Weights of a small transformer language model.
Architecture: RMSNorm before and after each block, rotary positions, no biases in attention or MLP, tied embeddings, capped logits.
Each number is 500 + 50 x the weight over its row's rms, rounded and kept within 0 to 999. Layers, rows and columns count from 0. Numbers have three digits each. The size before them is the row's rms in percent of the matrix's.

# layer 6 attention output (transposed), 128x96, rms 0.159, rows 81-95, columns 0-95
109:466457409574509468535446549405529591537523570481517467570488433570501485513410457531483476501465561496458496427524511629532506503521574415435550488554468475563495562420523548505494464509585546410449442473514498469548471483514458586475534431552467570464518543473544498462533508535367494589
100:584453482438434468523583513547566486550509533551451540438605411518460512528504459577425511442428587501385501483451471511481509529440524405549462528549490536378500518413525508519575452555456482519551459443532583524495476484472566580507480521467549466567507524443520571533522520474560409545
105:416482500578455581571420520531476522508425419469484599484532545521435478457424456506417420539465454566520561571529490520495530511528495573502588521561528474599507393465539470449531508542518563404411497462592460500484470442549473421481449484449396499482461446507560538503526518511448455484
100:507492480572535560473527470417474488526468499519508477436440476477458505459524484533591425469517464466430473569481490574490398461425524484516513524504405535371431441519498440586518597568436412531508543516527510557443501428476378564522454516560461476450534493385508524459472577424499531505
096:453513514469472441483478518456497504423514539487511500479549560509448437500448557431489482505526512462560519502600519529444602520494595416501492547564479553501521567483617642582415506379491622530438538454449484437545503532432442583447548464459469548494518493520531468466521442448534531502
110:542548391515530528450442531477485448480499513538511517507599494450493508433514536488513495504538530527488435522470489524355483543405513601486466511463584402462530522626510477509471440585477387432537528433553464504472593544442415480540509445450469539445526503534392561461517475503457451483
101:551502443479486532502546447527512488583574501472415483566485357556550553595450493484537507538472498458477487469446379523510420459524474508490503536451472560502510489424451489419588447377489468501371491442466533542519530452598572471467476449536459516509588517565482560503460576478534499505
097:453563402478491495554450526478598444402488435489521572447525409491435386496522550560511540506418578452474485551513451511481486457499507522445440485588531531430551611511450452477456492513444431423426529460466555541544485513436430505520493394486525485456475496465463499608474562499462453549
091:505512438594498434492400513477533521559523553400534501463500468485490441429480558588509461472561495567519539483569549522549566470486452578559614499482467480539465510502404515495579454541597474526482467458510520390524453508446457426527501505394497571502445616491521462428467515512538469591
098:407583482532520526533540447562486551506554511491479450509587556553449495583610490490445594456480527474541437463499451494544597522489481495517515507423526447383511426579538463428542455544527550441511585518618489481458479480493554521483465508466546440496526553405505487459452407419475576519
105:476576426486501539499585469416484556506483473481559507457464396497472629438531501549577497495459476528479534510420491534544351504561447560482454578501501504541469518483528496433369491411596491448471485535473520541458435593548499489504465520523457403527513512482466468552592480548516542450
096:519431592542506499503504442509564474397558495483458553515455412556457445456464502515574585511475429547552518457507535452601526494403552529599518446575463484505465490542447563498524483505542483436461558568523543450468503404480439459576512562498505379433444575467526527433592502540516503517
099:493543387485500537480540472373457607496542523542568430520510474437526476516464551589593539521511498495576484471493467437524512533594599493465557523428609504433570522528446517478457469479473514446464493477526548471454495603436481494543527475511546577500585457516606491428516483497462412555
105:511510614468547547523557451522453493547501507482508497433488551401509432515454514468498542502524429458514502552468506648531570445477540524493471573600508455480451557574424464531590495458510466506461547637579507513506525481497486512427533535398545500438500472551516437631528445476434485474
096:427476550487527421452534375456476473499578413483464495506480414449502500557454545323588474495512559466506449558504479417506477486520453512552542509530437496482606494547492540487451540483424552489493510567425495469542485383509490485534491507430638474535550515498470481584500538521523465527
# layer 6 attention value, 128x96, rms 0.185, rows 82-95, columns 0-95
100:533571550494506449470604484545399495426590476434435513492517494516430412552484465490411464525519542511434452492502590421539459558515471448486435494476401597469481579543519484474472468479445502500461441421600470494450516468491536498505542602480557559484493429431560495587531491535542479589
100:495419406540444548439444515636467554509444471494483519579515513457543408427438390459486495511525489537538536505491518516510557548639545613493540517542521452602502407509450427466529550478501498470533531519485522449503536499517525568423538491465459485434421411423484471512559500473533504552
095:509502507488443548480545516404526633493543487507490499419426433456547517460518472568514506565581525448505473533483586388467383483489456580466486602492547469457548463477536465543461543540493507529521496526574521550490516458483405514499446608501510539499537537411523546526446458464534624591
100:510551506493564495554453525434474518437595433530467491492447491503463484481420491560401532541486435486545494490543514535457586523507437475563468440483401508562493526488586601555560514537500524532603408433420475457491477458497446493498576427542501424597512558439507526487601572458479492410
109:576466544493529546474529502494425521568486504444449536505571474497545553450527540505542500448525526573476491435447518488485465498566499621465527510484588432400504445632458490542470531541492415585498484477459554482549536440442386472491540452506454446479535539363421545386493533555500500495
104:401467533448539493456571484525546530528546552479598500475489492538519505546578436449533497498545636429507470403527472484538537459552489410515450486499556571521542489472495535464539425435477467461367534555486539530620459573439550433495468581554572480518460504513524482458424555520483531578
105:481512500490445475474523418573482469501575532458446526489561513412423326482545527463464530446566558500531478471496560457471460513431490513512502430621467626481501556485443491501482512481469383527581506498430503469510566458483403459554477560469537511474559530451503575525517497555485456599
109:508430489496400480472492499518448488566399463541502440538549487526458435459426547465484435451548517536514526582457392467554507493566513500476482477531515470460496456452445478455436504463616468540518443473505564490378497469519387528501493446500483432604582543488567504503559468519525534657
095:501639451570525507472548547514482570469536481539560509543483607440508463490581558543438511421563479595391546599466473518475582506441519429457512577438467537419458477562461522481558545477456513563490584531477504520472501554491482596492536498515443388463503487442509510473496474555477421511
104:524522479579408518639495470450567496520422570497481351463552531508524552490524445478549519424489514517578440463540512502484441475496451437634504500510567434480509499458509469509502465458446457505492574615517470544576490518490471423536475562476482528451535527578514496539494532495637434483
097:479516405512477437476443530506586495368355484516397472480494378513473490507500518466522530483509503538543503543432522499495463496511513561514457545532501563495475571534469559477493503513513442491492483495635565429415525484452487452461535556486472420414431555516580420563462423441444538543
098:543451551466501507529555468428492560467581563432540443414598580449458452515525536560540453459518539480533578494456477477523497427585551435587488508544552557464504569455425520543481516442496453474485476538443502453493562525517390474492579430540342460486468450575480596484498510499477496525
100:547421540512555557527527453450509473413458495578632525515491464425562472443477533532478660427547481492504541523504596542468498462469460553457525553391470493524387422475449576542461444452487500472510484526612469457487594507510548493495454456491523551559525548529453443508492556537465505510
099:406593481423488418572582466510572460513525566489515559431399465448521572530378576468601578471492470509517542509520505488493522487513435509447518555519453588496493424532579555522505493505452511401465523546497405495555465492468475494491481466483559419454391531565460559554519519553507505474